Part of a small language model's weights.
Size: width 640, 10 heads of 64, MLP 1280 SwiGLU, vocabulary 24986.
Architecture: RMSNorm before each block, exclusive self-attention, normalized values.
Training: a variant of Muon for these matrices, 838M tokens, 6393 steps.
Each number is 500 + 25 x the weight over the matrix's rms, rounded and kept within 0 to 999. Layers, rows and columns count from 0. Numbers have three digits each.

# layer 6 attention key, 640x640, rms 0.0771, rows 182-203, columns 128-255
537487516473493540495479507517509480477490469494466497480500475464468528525535480499531543495475524561537492474499534455480495500494509515485521532529495487521488502515485482516453529450464516448497496492506482483519550475464527478531489516468545487506491497474445509520515524480482470475540487513486515511518487511508518490484530489515508496514538478484470487521507532499430522533501
509480507485490467479466484512531479523464525505476445510513501511496475475475501503487465518545542507467534427537434491517499476489487478513478462541520522470537534547524482508473574484498541527495516481504482523463422513503449480541466527523469504483523504510496536514496488475501517509511498502460533496498485516479517553490500504484506489519546503475481521515521495499490463497535
485459484492529503468506499466521506516512507502537518483472496514519545550475515537514466450496514496534478505506464502486459469477490474512498517494509536474424510519487541495507509517499532495507502536502518505514451522490474501483464555486480476511534463448445492496491540543503469485502531470487483463469501498510501517501480513502486512512479504508499545524511498467478514504462
525553544466495542469504517513490479492569544485527487533570522455503538488478474507491504470493511503536474517514467495470454492530494505478473483471499475494481465571459531528495482524461487553450498512462502493501505502508489506501477488535474473468412557514499470501472489482531494504481468524528480505561567479496524501472466524469569496515500524522497506462476490487515483508489
508508462477490524471467538508486505515535513513507479533491535484489467530507485509504509467465507559519499526488464524509457478507494488459498518527469514533477480513492503526459494554502498529512509478503458454514510499521494498498506552431495556510509497479500519489465501512493468528506543529495502489528520498481508509529461489486488516500482515496499502491524511512518482481493
535531499508485540505517477458494497478480510501517508541497525502501519471516537527488517501515473468497502498544474542510524519475547503493510488463508494492543465504506532453492502477504471489448488499491455483504501487472484483518516524489486485486487451465479499476425481467473535530503501513489504549511532486505492469516512496520516495494495513518462528485469543542464499469491
466494501522525494531503497539482483485505467495510510523499508515503469513455525516523499507527485475490527476457508496501499538482547475502452490519488547495533513494464485487507528491501511528486463459531518532515508437477494486508468486516493489504499471469511457461486492496505483453470510484500474495488515463505525516483532511480511497476513506489508499468499477512483476488509
478536533536508479491470545437508510555448530505503527494516480481480540510487510476506498489469508518493496504469529494519514505517514541489505517500501456495499495485528491461514520542509481472530461488510455531501488548548512491468553514514509497489497505514452493484490460493543448503521527515509507487517496549482496508483530495531469515482528520493494464443545541465480521506455
498501485507475500468508517524508490486499514495499519492489540519499470537522525465466514520519499503504520498466552502470538490478519511524542497518489458456484509523510495528493496471510515467491504495509472461508484470477508539511491509519500519490469507502523528527476500502508505447469484466507509521489519513498520504499501517497516518438518485510480519496516480513508536462493
520513505451513515456505557486551524494481484486535499513473499497451470471547481470480510505450475523488506493491497492522478459503462472508464465494532508461498504527505453510479463492521506525522530502454496480519518491511520459445490517504474476525461505515499552501523526490527478473509525473518506489481482510504505442495521469519501484537523471479506468475545511532481511505516
500485496471533505474503505507477544507542520510484491528479496506505504497517492502498503487500503531459497517492502486499526504510505500505507495486479480503494511505513501528513508506518497526512510487494495479507485508522510509481478544487493492493499483484522485494482520490502500520515509510497494503471492486490535480504525495472496468501502487486512502494548469521514485490481
514479497506514482466498467473532507521477487478498513498485493506492460514511497511497488518502507520534512479492483488510512503514489474489510493480487501480489507482512475473476511501510510504505531503471521471485502484526512495488516522488509479510496510484483523504504495486488497484471525484511519503519494502496498491520485491474484523496507516510520510502513509511487517501500
511504476524527496497467501478495503471518506478497516482501527516505486513478499524508528518515490514501526485492492507516491513510500516485493496483489535507512513528477478520500478487509496494479498502523509470495517483534480480501511456517473486479511488484507507516530496481488489500502490514499513514517497490491444496480485488524488505452494479516476495505481507490494521514506
510520496484472483474476507468522484526485520504503496479484527518482491485551507506514493509483502526471497473506487500465497497509516504470482478481518508481503516490535495475481500499466478473480496481493491502502515522506506477492502507503509476519496479524471511499516497494510476490522470503522518516540490542512510496503494506459519505472528498557541485517512491461478495522510
532530525515476504474498475521522506492485479498468495498499495472495496524498493515487499503507512504519504474494511505504508528495489499477513503480508486527498513496502493472474525446515491492483477503482495482479539532494482492520514527500511515482467514489503509549519506491492495508500516507512500485489497499528463490496479486478520507480513468506481451495499492512502492518496
463512483487530495495484470509493513544492504506507500493501538513484501491478466507497492496505497495475508509548492521533518480468530465529498468517520512491521483475489516493513498501505527487511519506504504509497500497492469501484465479523474466481506500510460506475477545506498508481482457509502491499507530483506512481510505506519474468531510511487500515485491513477484510507475
505488491515500488517488487489514484502502449478459516485468490482493468525486485473487501533506506493491458527526502534509533510495470511515515472513514506503496528501492471534507519464496485474487496534479468490529511495537484503503507509492486511479526515505502502544498519524538466480503527503534542508512473482501474503506478466502519506453443480507502467545516466523504500508507
474479504491494497507499510503482539511500527497505487504522543525501532505486504503518509469494505508502520505485507505469501474499507499534482488517535512492511470493497525518493498501508491509501532499525498496487511510484517487447499478533510504517491525520497492465471511499475480487482468517495498515534522481491571484505525492491465471516509498489483518520487513483510511534481
542501503486497488507491524479520490466494495477494490513530460521487485498510511525495518479526520492512472519484560495490508496489462524480533465522529499523495497514503510483500508472454471501501480514495473521488469490482489521494505527481479531502490496526505498523495501492530474479472540471493514470484486492490477485471502506480512483491459514503481497490500504510497490495530
489512503517524508502498514478481544493492501505518472449496474510500492501513518491501481490468485508488505500516503469506489510511503473501496523501490520476506503541523530521502511509504506468500509523527500492507445503520470495514509509483496529528528503474513459516522506509513521494532528493513480500505477504498486511506516495524493489499503477488505490523502507495515495455498
485432520477488476476510533537485489521494496515508515478510528503507504461496503501497499578469511520510520510478521492479438514476532494496516494509530487498479522500477519500493527503500518509550475536481492485503502497500530520530530505501496535515466521500513475521486472487517477495537468510515522484481493432488467549528477521547502485528503498525530480527501457506504522501519
482526482482448488521477486491487488508503537500478528523519513510509472480510510498474505505507484518543509485478509498531507523498505522510500493531457479489476500452431466515523459500481527485514508513516467526496495511526534519521529513480483533533495471508542520502510516468470519531511493522508495498468497493513504496507502516493523471479505516528507520505540478475486498484509